config = dict(
    n_layer=8,
    d_model=576,
    n_head=14,
    n_kv_head=2,
    head_dim=64,
    d_mlp=1536,
    vocab_size=8192,
    activation='swiglu',
    norm='rmsnorm',
    norm_place='pre',
    norm_eps=1e-05,
    positions='rope',
    rope_base=4060.0,
    rope_fraction=1.0,
    qk_norm=True,
    attn_scale=0.125,
    bias='none',
    tie_embeddings=True,
    parallel_block=False,
    init='uniform',
    init_std_qkv=0.035,
    init_std_o=0.0,
    init_std_up=0.035,
    init_std_down=0.0,
    optimizer='muon_variant',
    lr=0.0137,
    lr_mult_o=3.0,
    lr_mult_up=0.717,
    lr_mult_down=1.5,
    beta1=0.93,
    lr_head=0.0075,
    warmup_steps=0,
    schedule='wsd',
    decay_fraction=0.916,
    decay_shape='linear',
    final_lr_fraction=0.1,
    batch_tokens=131072,
    seq_len=1024,
    doc_mask=True,
    z_loss=0.0001,
    train_tokens=564900000,
    steps=4310,
    dataset='wikipedia_en',
)
Each number is 128 + 24 x the weight over its row's rms, rounded and kept within 0 to 255. Layers, rows and columns count from 0. Numbers have three digits each. The size before them is the row's rms in percent of the matrix's.

# layer 4 attention output (transposed), 896x576, rms 0.23, rows 13-39,77-103,141-167,205-230,269-294,332-358,396-422, columns 0-63
087:127113109130132085105133106107132123137123112149093077104166110101128105133127125132134098149102136106118139094110135145116086113115114153147128119156113115130096145151106126150076114163150141
085:128148132127164111105103108128153135138126162159151091099131140134134150133113103101137137184129166117113097152099137144154138151133088099150139115168157095089160124078149105110162156127132135
093:152129123123149174105087150139142119141093106120115129135117091098137190122131164114137122130110141153110130144133143082066140102141139113120139130115142124111112123160074109139094140084130148
093:083096137128174125114117121151135128202156126144102140122134169129154114144149107120156152133093148097108099107115102131095174132167111065094131156145120125112158084130137094114135188099136127
101:148157127169128113092128127136148119163113123105106103084161106071131107106112096131160160175151089139140165114174116110147152105172147106143162123139119162126148116146136099190131150141086146
094:114146117101096162100149135145079096089152128154124128102115115128126128100156112145121113142173104136132083107130094147108127110134112132104125115092137097119152135179162161117110093126144156
090:144133143141141170121135154148152143172164092130131128105175108158136117062124168121165149127120147088130132124106149131089166103159119126115170083131126117096142136157150104121142178174165147
089:157149144131174133111106130141105136135124117146099155131108163135150143096154101134167119160086166159087158110149110123150140146092082078151136181113082130124167125121137129099113123123111142
089:133128133092113163140100118122147154150129142168135136129127111034127109141176131114142117124113123120138135153165177125094161141135142097158141151138107189099129089165148113138144166177153163
098:114046108111138163124122117092120173159076127118108133124083114145128155114128124111162138124121102172120111114151077063114108151135087176168100159116118136097095139178157141110166148129165145
082:124128113146070134104112101111113147105077127129140119146131118135142152132123157138167110123102134108125163132150108140126171099109157146166166158141113129119138118092126137163104115161103147
092:091130109089120138115117113156129145156113104131114136121108122148129108117142091139124107152140129139111116045105127153134117119137132115112162164066134142052138102159133089149101120137120153
084:149167109116125154133122165190140083149126096108155111154137167105102110136129160129135137131116149091110155106187104168171109125136107030117120131160136130110109149082081169162113121114099154
085:095147149154119135132121128135129095106164099148152098103140130078102140128125131135122149108154130104107110159114126113124133144085134093155139117119146136148132140136136164104117137154156136
094:147130127060141153095100160150098137159142089111096101102118151132118130144166120172108129146137138103146102154142122113134160148160147110109116124153120139154136102131108161149140134149139111
079:165162152136138158114112136107123145153142135104126117148110144153160112132155148150110140118093129135127133192155158109091149080099158126147115112117142141098121133129169143173129158154150153
096:131138107109087132136169116167108158148162114096136117152151111180120108105127143156126121118138143103130104132119124143154128133148140150138175135093144088130127123103135151075143115144092136
089:120108102099147110121161137145123070157149115131159169158128170161133106163102105114125142103139168102131133095120154097133115128100134112155134111110137141101102112127146160095139111149124099
085:170150127147155139143138146124127173110121132097103109131131151107116111043107103161142105160161100136130138138165099106091142153145143151122143157100131142110130093117105127136086133142115115
087:093065133133082197107127090103143175111151118150149137134132154117123132149136140115149119156091139133144131155121151153102124110134100088104126107134103105120136118100176111115106148161157119
079:126166130091153158092137134102118085117120132105103163136116159146144151122151149111120111126127128129131131168134152169110153110113121129091125111137132105147137152103117126093127146114097112
077:119118137147138137144113111138155124126141096068111126141106135152086143113117081170138167123150160152148121140112127148104163134117157124137125119100134140130109116143123163085085058090102146
090:142157157128106063151155107158143145103094106132139137108135086147106105069082144150126124144115117127090155101140115141160120111125116129186183116083137187100134112133138099179139182128127174
086:170118142148132176137106137133131129149134154128143145128149135138136136165097138097136140138100142137140147105124143089116164142109176142107137162141102166139127137155146175176140099123149111
080:105101153140154150124105134162150155071094111126125123139143148100117123131129137107111129074112145100157145138079146101164147194115134100161116130156148112115124146090139133129156137157125102
087:167164089144154099108126151103097152110133109111117125179120108110121131158139119121124101124097109153165146144179145141134159134116178153120107139133138152128110156148124126157129117107122123
100:161109110095166096146140168145129185149126145129109133154073163127110089114090129107125120146103101164164138158179148105078139184165178097151115164097147130104117141118099089119121084087093084
096:156114151127114123134113128105166125136150103131143114127119117129124139125123121098126135117114104124113130141092122120120098121120128148141118124089088136141109137151169082140169142133125129
095:122140115143146159132090124168177161105148135130113140127157111145139150091181148112137131109082139063145108138134104156148123104173102131099108156121117101161108116163149119109121113091089099
095:118114127111147164152159115111106156103102153107129124117143121126123157129162171141120155112161096139145099160122125067120136120153177186143134125107131122132122146121095198130113128105151162
091:131192134119097116092109158138196104144140100143122146103141113120121166119142147160112151173095102120102139120137148135131096121150164134136126150111130150113105163099083102110078160098089111
092:083124155140108117151146131136164108144140132120144167124100116133105086101172137132114175115110102122156106115113151106127118134126113120094155115158104161154111087128107165077153138092147167
090:072096118141155104165153158142122082114124130147140161140121111131131095122135157133131153103131150093117133145119160131160105108127111113108150102144098108155130125134130144110132136140136121
087:131107119127111158139148081131125156115126145108121106165137069102144146117171151157108108140098131148116141138109142156146120084092112149149131098113089146117157144109147121138099137125094124
100:132096130113155156155107076104110124110139153145112138118113177141108155139135135113122174134110130144149102124153136123117148167145139071104116088126074112109128138134141140134098126144177140
104:088078152118099141104109081165105118147097141082095148069104155132078110124086147143112135110102128132161125120154114149120115150102145166134169135111122146123152128107109169113141146097104141
099:117105115087151144139132154124100105121181142132108138079096129183173132094155132131122159125129160128160115123087123117101120118135093122136134092098106124107114143150143099136149124135105172
087:164107092131138121100102135165128092120088130094124167122172149157088115133093126150159148099077086104123153130123103129116134134100120128121154129131114182158133113080112106177129104131087146
101:115099167118086142157088132146139129123119172146120149145129164145098160114131115133145138138098094136087143149159116153137126126150112149182115162123131105152180111120134136112105090112132127
075:142135141115190121120151143131078076146077145147113133144127145076115147119137147142103132140158143141173103115129165143133130172147133137121121114113182090138109138100132130122142152141144176
086:132157155122152127074111136097158148130116159118129169115155122088125139132172137123125121098092114142109101152127114084156102103131149134115134102125118149124104126152120110113148145099113128
099:098172118105134108130081105134113130138159185049124142138149118168162111136121127129184100131119092104147149124152158158122150130113145160162115132123153122115156083169154187136099108164126109
086:147132121135079152107134116160175103117148138135162108090151136099125106102169125141154156124144153116128166117105122117118194101165165141134132137104100101085134149117108137147113138201143174
104:091063116100125096156127102103141114131124141170096134119127122129119106134108134146103110104132167157142117098119122128116178122118175128146131123103140141119128125157125111111116116147119117
092:088128129124167130104155159099131106134123153125138091151120151162108148110128091110092166132128146112091124104150112125108139123140105117183150112137169150124154146154119094101130122118141135
104:139152114131096143134155148149165158135164138117143150146140079108167122104120133120162133126146114119124112117100139127113088134132114128141110128115175113139152137153155116132134111108138150
095:145161113134097186167144126157117135116117140161104117146168146124120130126138114104099131170113113149143137140151123147123126135123107097166144078155096102121140055131132086130139143124118094
091:132122134133142120105102124100108160109149131132158143083134128125115112141102109073172127123100106146099101128157107141135121160135131104104123113123139140157147100112143117104099138137126147
093:150151150137132110136143135103159119122134104126118100122110121131145143101150126120175156113153138119105144130152132147146115098147088129093110158063116126137113156182134130148133101111077142
090:126139152098168109124107142161096069150120127137132116111171116135115161152148079106134113119122128167114092105077167111143087142098134114131117155073107080139149141089127136111132151125152134
086:136120120137099205132142098102128103157170142128149130166107171106129118080183139110117150107151130140099161118143146125120173123129114129149131131137106138118156151116145130197146182146150146
092:107122087137154151126146130108111162163085167159139133154098149094135099130191134163120127145093124114160136130177128137052161116120098105109127150139123173126113146171133124107146132148155113
091:158140098135151085128113155121099132150163105120130102178127144148144120132110125130137078152104083170111098113094118101151094144129135101102120140162124101139158161105129176106122096127079107
090:094097150131112089110132155202126139143158164117125122124145147154128079104123145140160153111153119103120115099105147117158135186153103124057085156099130124128159110130128167097119123139097145
098:094109083154105128123162111119131121160112105139097134115114107134116149127124142107134152147125131140096123127113166156103148117119108146085141136077170110138125125141138103093140132137130143
095:107121158101120112116133117156127082110138109139102093145115137157144090123167083168097124135147132089146123123149115144124122119119103160131092119112140124151077109149136161090143108141104118
098:118128112124159131135175105148099072140101105163106061090158125090117186170122122132121164139125150177124131129111151137131136143118146134115134080172112162080105130190081142148131131093160088
102:135086133127171129104138118166182130175105099112139163127148157150144126099152123136128139154085117137110120118146101128115182113104095113156192132170125128121067124117105108107141112107157146
088:153147149164147116105145131167174109136140133133117112087153112129119115129139136110146129129143118150120107096118112101108157065141141103144175132135170137117131150138146114153107155150140132
093:113100144137119186081130113173149143153090136133116139126121135142155105148156095148132161125109113114150140132104117109112134131168136082104095135095143142111145171165109168133114146155139092
090:141121175140154162084083145152147071140132112142113124105147165142127150099088148144153096149127106115147132148128081098122138106132145111136130135139114120143114136125129139155114138121113136
094:081102136098170134137112150128124122116102117125118106124120120115112139186081103170137132150127155136145112120134095119102115170147108071118142144169126145127121115132111166126127118098120099
098:141160130141121128126135135113134132112139133100142109113115108154126091150110119137127162179128116168130122127182143085112139113132159123097139127104140120095088109143157165166123143120136146
094:150090180113128119127096145130114135128108134143171088118138131129117110126134136142176086161106160123134089135166125146186157152128133130138115119144125157109155108154127121127143131172122136
087:136090119131123149123160106138118162124091107151102144134108081146105146127070159128165148116099125109142124104104086124121103128124141116129162133184103136143101139147133076164058126117162144
082:128182127146162078103159109125128154151131152104151172141152131161145137114188146139120120112098147178147154129160162098127108155149127165139126130121115115112139100134123151141140106131129135
085:121126107158123167124126108161097125082101134116148138113118127134130150111087132132141158143150123073125142114117132125124130087120150090151147176107128134122112189129148096145125127170166164
094:143098098127104161135127081138093136167135111143077093108125118157080151123140156087109143082122160119099149183117158086091091119107128143127158114143155128149063117122130120107109126116158099
102:131113111096115163114099161129160117092106121144113088148144088119147114101128161125125129110157122097115154122088142096163144114103112135125131124108135130111155117148169149116141121163125121
075:105148114109143106155135144089124128137136123114149155107112115142098164121137116114175159142109080147178107102164127141130113167161178137138105107142096170120153113146116085155123116109121128
093:126126088153090098111163117161158136108159125105131141130170119124101128106133168124152076106187072098165110168100180132132134154107169104134157137143137107131110109096134130133118112190108126
087:118126056147161135133170119155148099121129136142112133075115133096134111120082088126142122109138136135115117120094107095110092149123138138144140114155118133128128136125111158119117116114124100
107:117145152155127119115121105098121144137112130152082170127119123127135101144140100109140164156137136162144114126151156123137123153122147163156104166092162146124155108174146109092132112128132098
083:124086094154129120131148151145129118131171133113135149160136167140142125091161103140124182105091126125122120147118108150106098155105098139099149158113112151133142180122133123155157132129125108
095:145095111096117138137112097147111161090132134118134109121127134109146143122093134175091114129152130130102091156127097135158150165158153127132090102120088122153152108084111169101136116099135132
084:161087072111095101138165164082125087170133110149102143157108152110145127153127150133121112093111100117144113168128173120135118135129117115134107083202134140148130101117144105132123093105107128
088:127123100121125109109122103134105132168145143086128146079123135083116118134129102104145138086105141127101125117129091094157108143153116114176170119083108122107111142099128100151152139140152117
090:162128076109084141151116137120144121107143140084160181114145107145114105133117121129137127110123106089153129122148142105155125139111099160162122128121135116152165151141110140118153103160078117
084:129120143106107114140147108096116139089124086148150133152130104086148109119171131116128149124143156138118163111111171106109126111116140127125113139118108080134115122125125103124068133126163121
096:171140139121125095153150122132099131092127145150142116108156119106138154147127102139146140146129140149086142100121134167148107136131116153160133117125123111091152135090129139147149129154129104
093:147128164146118093179124142128065154143091107159129124087098128098091117104127103159102139122159113125125134129135081088135121137126149159120120122169122160132140118123114113177137169092122133
106:097123114110111116168128123149160116090137150148112137138129139099153109143155116140182116128152085155133154177136115099135133151108120132136108161115153098136156124118144116127154081095106122
098:155119141161101138177130117115137151124169124104127163135133142088110116108161125160151122150092075149116129076110131106092095121087123162132111117103136112146152104151112087124106132143156168
098:126151133122106137145090143115156154142120112116126158151131105154096104140165144111139115100088104119155095147116087143177118089145115138134132133148103135128140118138122114112127093170154117
102:154140134112165094119161129125120164120169113144126110169117134125122107103152158097134119140146123151157161149116124154152146146103125134167094126074134101114139130128158140132166124144133133
101:165146135159135136106110102083136137170111139107126118131109142124139092092171127126158147106131135117134149136132140148139138126099136161103108145143135164135122128128100107112133110148137109
105:127098100081124125106107161094087120130092138121116065128153119072107090079169152109146112130176184111141147105141102152141123129106148160157123106092173126117149114101132127104148166096161101
105:122111167115108150137092131150074108130135149148150104143122141128125158143176102115135122165114154107166127107095131111076110060131115103111175112134150110099107120117127160186107099124091133
102:105115149150137102125114149111099110089098109118129112104155124134128174148116095098119201131106098134115129141121108133143103161120147131184113108154094149098072148114113132121098105092132183
100:186139134129121074115113138116139133142073151127158107183150154142144128132115071127124126118152126176116158159133073132112177132121166119126112127131111102137122123087134152083148110171110083
108:132147098143107112115160114143157109113128120115151168122118123099110131171125116109127109118138142126144102105140112119163136125103129103118126119141137114135095159076131163141109110104155095
090:118137119163114101115085119122138079171167137154122155129131132159125128104172101158115134128110094144143127136133129161115116128178138126139138143101121141112145129090069143107120142109124132
101:132092124131185082110150104159119106129150143159168145087125097111154106149103067149149119126093170111106118135147113134095113119110128102142154139112139103120115120125095108142109108110105116
097:128139145095099132164134134138137138133127088140108129134146097100126116115122177112133147092138084129136133143096112120108119101149132144108092164086113141102160126120136159093160117134150078
094:177143117129136149123175137092122116130114124173106147095138112140144149150144141123139107076111145122072155108121135165124119101109093175095103145115100127111117130176157124154095095112170157
107:089125096150131131109121104112114141119128153186132163092124162085116167085148126139089160111119131185150112138117120096135068106150106113173087146135147156132127154096138121088144131153118124
091:127149072145152077094126113135117087135138144162148115183147120160176113106149118095133129150085124156179146128165126126093119080111119093086120115095092129112101128095145138144149167124145079
109:114149157135135168120112147105125133107133111144144112094133125132126085131111137153113130143120108081113199131130168160155122156143180140098105206120121120104132141111126060141137117176139106
098:108150084108169148144093115167139133102088150114135134169114101096130110152118104138152068124126081157093096118130124141161095077129181114140159074136115092120164164164098147115084123136105136
101:093124113094127126116137180108104083093135119121114142169156137132135151158158171148100140093144126143108115111113131097129117124131147088166123104153112174122152113182159154147123134116123127
101:132109136172130148127077130110117148122120133109151131116151092132095128108163137115134095095114151099135133116115149132115125115175152123093117135133108126121135185118084108112125166115148076
105:144101088136135130109151146152165138168146146082091088119084093135116141139088150118145088133101102142129114132115140151100123121143127166184157110089130087134099108145147121088126110167129127
104:138130118171120159097130094163104090151129156112156126082162144117109152161131125103152167156107151094144148102133158132144166131119108104094091136138085151143117121100119144098133085111149157
092:160165135117144110083125121113131110145145142176137140101152131132084151103116111134103133112085121086125137110146090151136140106102171136116161134106129126143134157116117123148130144151094139
100:126117114113099155134106112138120144090135103090145089097165142130109102078114117138144106137122122102110128148127154129126091082139127120146119102151135091134136181103123085099108178140125165
107:153097135105071160077109105107115117154129115121086126111163135117115117137140143166148144092138120090123109110139116078105125148163124127102154134092125115103161117130122107113115125141100155
097:156110148111188084134103141131104137089109166145126128150150145122174121144114154133095092103101160104108112150127119143131147163144121173094105112115126146142142124150134113139104144119120139
103:160119137097166104131095064129126115070148131154103135127113134136095082112127089144135128141122168090175138075149167109107142106133170167153148117116142109120144120092136152084106131129122147
110:127078153087131097124146135106157114131100137132209111142141111065127138132138167149105115113122070194183172141120095119131101131145096145148150079120145103159144094159134173144106115141120098
113:108103161125137129151112111143142126139164115134101142153141125109204075140135136137143099165152151075147137108116121151165106144114147112167145082142116100141141131132142109146090112130107162
097:121115130082116122131135101124131084107131168130167123150142148144105122164119094156118145092158128150122144123116126099122082123080109107129120108113130133139106116120128098162126131123118161
104:106124161146108201105147097130131157125104144132142083137121109130093112102124151176099109127126113132068147138108160135115123130084150161139150150137125145116114093125093112127141108124116158
105:150112127108152133085145171133086159142129105128142112122122099128103100124164148134153131158082163128152134114125132153121129147150162117165134105122108133086155170093155087148136164141104162
112:109141174123160108158137147114131157163171170150110148141143091109143150098130155119117134119131074158126152177101090142139112133141139140101124109123146121097127142149121146135148135067136119
106:090090158155130150081102123121113135152127170097145119110121111158145105086109144138103113092140151110107142089127133114140081127134145127153109120114110120146095110124147100140147111099088143
097:131123116149142117121164089137162117126124134130117107119124172159109112104081107126123134171127120122124180152127130156121090102122124142175148154131090121144172130135121122115120133144100163
100:110149096152144139115169095170135131114079119101120133123168106149131119136074151121099137130127129103113095112114144140103143107167132150078103163156127132146141101082125157160109111139150125
104:092160123130115085126123131127108138099186135149126073133131086152142176090132119176150140120135111109142142127114154147144110133102132152096126100153125092102109170080134151134111104131115102
099:141110146153112133167160138081127159112143093124089143140146135170098112149129166106146131134137141089168140151106140157121149111127143166128103170128139152121149166133107107092126122098151131
101:122086103134130145125112150099114125149132115142116123099152129123134115115142105151146206129127087099146113159128097144120124094161081147083129162125125161150122152135164128108097126168131120
109:139140103082119109133140155114120111114116152105095164162123131122136110173126148139177111142171150090115152110123160124151145096123100150173162115113104100130185132111114117148127100115145105
105:139109105137163112112084130079147138080129149161090140114134156134137129128164081137128152119138110077121158120125122091154091171145153151182152111105116112094125152119121133121114131141095095
098:133133092112118132136146075167139127105129107163125147127099138118152134162124094124125086157108142144144134111092135084117125102135110124119152132129140126153118114116158127121143180169114117
105:156110117146100156144145136098139145142137126114096119103106088137117100121143106115120073118110125128156120146146108138088089151040125125129124166128121099141094076155127102116167093167124174
117:114132121147163139129106132126110129131149129126101183141156111128142142131131127111164132104139125104175159125103140108179124174102144146154142127122131142097113110117114131114145103168164129
087:085109108133143137104116133157088112088106086072122168167085131114112134171146116113138099112135171132099117131128183135105119148125151085188130084151116127097141141161135147166136150111113173
100:116108138136120146136143159115142200098117158165184117076176119162146143161125129129117108084124145102113117109114156115106105126102140140134127137118131121081144160115094103119152162088138119
108:148167126128147111130109125108152106133153117098134182094149148081137159166147132130134107109124094126154105145087115108102116176125118171137144128170114101102147126120124124098152152179173119
099:154173078145122178122157182151086156136131113121130119122178114089091155118136149130109130115089143128119105129105071131142155129147151103112144121131124097094134139105120078123146178116122151
104:137111145118095141149166101132142123128124143159101128098155157173130157138142132185123130135111117097112155112125141127123087176192151144139136102117081094119152124131154093117099095112125142
095:123123097135160103180133159158141129117149106099149153086125128130069073179136130122176131137162089146123104118148127164141136093113127121168089164136122169145146139131159090134086125122148131
101:136142163128145116137118132152143085189102172153119128137158140125132146090140141149118130111120051155116120122134108123191085123162112140090147114127137090120154098132166173104089068119097128
102:112117111120102147161154142161161124089069178113154177118110121167095148121127147166155123099130110111125143114153112118103132098166093161157134108149117161126100090141125118097196131130159141
126:173125120107137123085135128150155110104158140151172105095121088134066157141158144140109155123136100159112126088166139131123130063132174129158104091135168162142099112086139098118136121187126119
121:157158164075157151168103100104127094143123155131109101124114137087149103108100127129085130121086130106155063110159134136103138107136139135154146128143142103110090125099120105122122121092158161
121:160080144131138137124139132098122127133137109117185107110109131105123110126088136111103120117139084178145111121157138129119133163078110138133123128101126117112162129129138159142144126136128149
119:115125129159108147115137119099109104142161153125142160111139074165139103158160125154144104151130125115114111160145102202100171111154109121137147125099133122137136144141103081152127148126120143
121:135095096080114151116127116099118139134153108144126114157135112136076123137096140144141144149139114155101107155099089129126124095133156082110062143103150096139093102125116113148137100138113136
118:089137141058141103157128143097123153101103115133087109101171127081139154097109119166131108140149132129119145113049113139099121166097128167109143149142082129129159128136137129147126099064150097
131:128150137120158135119060131098141151121119158090118115133143147128120125102121109132121126178124142138180114059123091135132164156173152139150118112132129084118133134089152090156145141125104144
119:126099106128182119115106156154125192162163125150129119096131137107153119094125129117149146121146117143128088157089072152149134158146131130135110085123153143131089157131094161125114128078113119
123:147165131138138165117097147139134157143119120132162136148083181130145140117108180113113111122165092146138132134106108106104119125118153127107118132093133116119115124137130110170132080151127152
116:112138076129120116136147136123115106102157101098083138153178174143135153142125132172122099154131151112138158095115164137109148110080102119162176118168139151135174137132160103109128144147103160
116:132120094121136106115119089113141144128134132114163156112194163140134137160144134155137141097136088124146109077129163168150147109148114111084135092146131174205118129102105141078136112121164147
121:122098129177123110103149114152127157111134131110093089143133137143122138083118140095092163110138137148107170119139113107135118157165139164110119087153138089143136151139136176116141147102142150
124:117119099126144119147119166119100178106153138089075123106143102080075111124109165121105122117125121144126080149133156077107120108123146146132078161107129186129157145116144130095129141142129150
113:086102098113138109112129188104153104096133062140128112085101093102150142136160095110127177135112112121116135153093102109124096148112147168136127129106118136131147123134158162096112088140123126
117:111180134103146131136135131140136127107126132132088128109143124093121123181142086130124111141175113137141127145101151113134102136117120141166154132105102101127192098102080132117105167139114087
125:133148146146134123112145102122129142135146174149128145132137123138142103154149104093139127079112094115112130156106135162157109194138164116146166102100111094100090151125137125089134098076106108
107:120112146116136148134155129139133183120142096080101136141133181174195164147140124087107140129152161105176165101126139098109181111087075129153157145116108079128152116121146157115161130165146136
130:064081091136145174128089130093107105125098124133166159118153146115123136153118170165141155103106142139146122118112102141111086141137131134123148138133115114133123139137172137125134096124147103
120:171108134127146134152114139151111163176098124103154144137186082120109142147122112093159119175154128123121174098066146163085149137119110115126120138111134105142083122132138131121121100161127116
118:102150169105125164099105148124082132144174122094161104124093109144147102177092099124143115153128180136149135100115141127142080141103139109148147119148105158124094174109123136152084172103121132
128:152106155127142146118111132137106153142149122139161119081147115148104121147124117173110128119134104079108148082115115152104127103135134096110141127175149147135143132123092153127112158111126112
125:148132117107113116113139132097125110141149164155172131088120128117147139117144164156091106114163145116165113151082160115105126113147091136120097113106147133099150121119121151197160106162117106
118:130185127090139163123160145154153138150132104130122106145172146138092114134157093128119151116120135109138159128116056158131128117128118142118143104133144164132124148133157106141119151164185067
127:120113140118105124100173094139142166090123162103144149089104107128150138117175139091162151149144131163120149168135177155128152138170148118101123125171140100110146178116117117143125126115148140
108:125091146156150092162101119143132106163170070118074128137122151166050132164131144146114123126117131117137135130136077145158102112162129088110122174109107134116133124144110081115122144116138127
113:086128155095126149121112114135143102128121171155165129112140138133087157119139114158153136114104076161139133104110156145159121101172112060119112101145119153108155105113141149126130111090115138
115:085123122096133148122121155131166119125109163140124136140125169114138151123102168145131155116147162104103108168165126131129168121158125167124091078109132128115133104164142092103145157128158136
096:116153113125101203154135109155125110104137131146095114118168114128146128134130127125145132093101180091117147139127142143122081143104130145122115141123146097158147124128172210143135122157105130
100:122116162138117120091152156141165145140089098122118157116088145144123147116144114099145111117141122133133157150142082138154114119092137108094118125136101162118172112106129119123149108089088112
098:130152127133130081133141138137118123119158148120084092144144144135125118158100173114189139126102187100144163136128113137162157112160088074139132177188109135106133125132115112165133202092141144
101:129135093089130130182162180127127114125113142108114131124118157106157147083079129144103124097168190108131109149128135126193145104142133098123090123180095114157111082113128133178146149184162134
096:109118108145118138129143133159148126124117149132109101133134141142143130152153077133105121077132146126130091139130135113121140149142139135101144136131146135136137142162098105123103115128095123
103:136136146104121079141080115140127141113112110138129152098141145153178108169123116120130106108137106108161156139130167145128112134168141104144121142123158109118119119111164121092076139142095140
105:134127133102133092131142070106120108127108145136107153132134172140137117162116154116127145090081135172131125178142137100167112116120131152149176146115089133162128104085134167167135134118134106
092:127108074139070120123100137134135139161124104124108128141104161134122137142166114122083078137130139122130146091126127137127114171103151125130138156125143139133129092093131123148194113114151135
098:147117128143114067147130150117151093124112177130133163136135111104133148129138098133131124134107170090099163092097111148105114137169151149117148097141136092187130147155117075115191133183135116
096:155124140131120090112136137130086129153107153166143126132095092133148117122120152099107157130093131151092163106106135161118127144117137089124107145122169067104109137103105135123132112094134123
099:147135188169107128163135134128108102124128093105132126126107156083101129112123158129096104133103138122143185182137105107118104176105180130146103103122143101098157152130145152108106187081110133
094:128173120131095108158152141087179131101115133102136117107132155130121143134128109124118150127129145154126120089124140116148170126109116106158202158133138120128095126137126109123138110156103131
099:150112154148170134167124122158146081130118164124136091142122164136141154132112089123110176160121105141135127114139123191130135120125145116087156133081105141121111120089113150130141112136114096
091:147144081117138146082107112137097147163135198139142118132110145143120074133092094127093066112131127120118138151115133132121132121113134140109096124122132138143159130136093099118114166089109155
096:121094128134110138119148125152127155138135157143164137152157148110146137091100109138127132118123136154126113117151112142147158124162148135109154113157146146129109137166171109112141158185120145
103:141148131138132148121100115166095119103128115127145141081125159126104114137087144130138111128131138105107122138137125164127126070104092108136090152110117112176111099160098129163137142145143127
081:134131169108131136146107163151171077140118147143150147122123126122133115157090090128174135074059150106119098143105147119137128136134111122139132114133173132115122114096118118153120124122087123
108:154146152159123097138164101133128150113162136115102125116089139148118137111144102135166177150092136153096144135135102120136124106092118135151140100145088168149110152096102140138109156114108143
088:130118127116127146172146134083133140105160077126106124115102182133125122131162174144111094136124134083165104169162100133126135129151137109117120098129118129097108115135133119114155119135137117
092:171130102143131150123133133103169117142150132104124143108130133119131144124159143136120137103114123094120113131129135114118138104143118158099150080110149125141135082107142133138181113132135097
100:089133164135205128110110118103152082132113146131106123146118118084165147123078108145129152121115136122122123139139129127115130128157110173131109176112104087126074102153180112135127116133127142
098:120131169123157122148137182158135162104142138109154136173148116150115106129129104125150117152130145154081120084154121114127137128101128178134155112124104126111103131099111104112132118125156123
091:115121148126136128145148144114109169122134114115106113126110137116125139137137128167137118144141142136159137096136164141126128155119136128141163133193132095112120120118111120118134138128101166
099:141147139123137118128094185096111153120139151136126123137131141131099121131099113158133122123129166107111060114143135104109144150100146122103100138129112133180118148119084163116178156154119142
088:089117136158152123127143126144116135171107168127173134096108105148180126135159124127122098141140165120137139107125128121128157145150159111114129131138156102116107118118136150088158112120133131
101:120125117115170101149155145118146128139094125120148128125090137136135109162079145141132103131157151130139112146130118168116133137166129204152154165127112152113071133144102127140159122156110145
097:117140123144158106122169056104121133149150121100171076127131129111143100127124111089125147127134104099138167135146106089177137146142110127086136137095145119122120114080131132182089156133105119
# layer 4 attention value, 128x576, rms 0.072, rows 13-39, columns 0-63
100:147138113157127148159115123147070117102132153144137099159152179124102146140125149111068107132143118109083140156168167142134168113100099145145137148151061096112113167098172124151093139132134117
096:106152064122124121129112188142096116179099128142142166127125119129164138107106085101158133082123088151108139106133114119116115128115129115110155109111120129143144113106098153146129099154084122
098:116116153139117145152103109146104132066145167155113131155119137136057143118118138143152146153142152099114169132180089136116112147137150096123111097091161169124104126125152167126155152113106116
094:129104133114139137121142131128095125167135121114129164137143141122113121125107158116126147142120114123129167150131154152172074134155112156105114149104107155121160104100172122101157113149086124
100:123118133148126128154141128115119148174148099117116163160083163112163152151128127092123123097121109101109183157166117163145123120138136112104112114077123068160066112126133136122128117114107118
099:140144131103150120151125138130124149123135122101155112092143137112174152145150153104189121129127110173079113062110138119123114114127121127125142141142159133116102116146129115133131142139134158
106:056123172138101135105149106090113114111118164147158134147096113095128114127143211128090138154147133108159142176150155130176115143115111155178160116104106098077126144113130134108153152134130128
100:111128104152143110099124120156119132150162116111087126171119150154096122142125149096137095092128119152134138207137136141106146137123151153117101141069159113124145142097151097145138127127141145
101:097136129112177130104153159152169144114139111133103098158164123131103149120133131083134107121139086130135102136137134107175114135143120120116146097132149147177138121158098122084110156122147135
096:150072147093123131163097124133116166165065150124126096118143116185119149131120079094106149128124117121132130123130103090112127154122135137104081125156130127150108148109119140143115114123143096
102:177124132126130158123126139140160123096151109118140111141136151091123136123131165139149164157127160117130113179159161141116126152127154099114131105112118126090101126137079104089128143087129149
095:133121142107093093157126139121168102139116136136120110171063169138120128129109183123156107137127127157119128124155083124167147107157122100148094118167093117110179093165143111091119128120141145
096:205165104132139147157141135118127137089171107114111088150178121123082138133137108109139144141121102117105150137133129118134157132129136115128113151111118115190124108121159174134160145149103160
098:082123154132126135132114118132149114110164138101098161122111182141112114099110201125096112107110168118118144132151164145093118113114124165142148139144092132126144134133143092128129111128132177
100:184079150136124129113062115146184157127146113122085115171138138096158098125149112126156152137110067092099115095096148122119130135081136150158155133145191148104112121162125119123157130099174125
097:136106106088129173143164102124112160149136113124127109130190129119115117122114166171165095117140116087134126123138105153120115124121107111116121107146182153098161108099130156121100100138123135
096:097103187150125107132134123123135140142094170116122115115132126127182156135151128114139130154108110191123113124135130097116108123132127074111089100075109118102124146110146114100125116101125124
099:141147132099088125100111118138115110147153132146143140120158110113101136118156123145187129111134169069146143123118138087115179114135120123151161135102129119097101102108091114117139121124107118
093:088089112114134126144136168117116113122144166134146144158098107117106164110124111102133122133137092164142145153142104122133148158156124110153151126170143095194137161134096141149142078118074158
099:164134161129111129142192133142134150105107137143148127120122121159113123119129134104133140140149093118110116134138143108145139125161123121127121160143120135114146101150122134113138154147107173
098:157181196109092132152145124134104154126137111123137138126133160116155117142117155124113148121129164104118093147135132150120076134118132077159126126098189122138097173151162138135141143154159118
098:160144137176141196132118145116129125080145104115094129121135146112171140124156104149127112163144084079125093137107105053151114119138149102109125134118133118136117189154140137134109111125132138
101:117147113155106144153121155106088157150150114100126089120123130128170158151111151160128096146098142131132167108129100144114103141104144142141107106184224125110152112176159106089152117128147120
100:105155118155113157128139133125135127127117174116125140185134147092163124126126127109147096114158126157084133154135110120083133108122107101156122146169100182115082136121140106094130123144147113
098:116096125150117084190111178106179106107143111115135106132039146149106127162150154090187096135112180132125173116173103131115120125147113125133131107100157127151094153124165157106111072099143141
103:151146075160138125108152134155147133163148121130122142070077131117101135124126072112127118107126154174122126153121136131140123122120151136182127122097129096117123133056165105132125107106151145
099:111122168128125118141165107107153122136118107129127126155152120144195130134141156141116120140142146090103075103130124129169136126103102151137108108104114122096127113148161157107154089140131161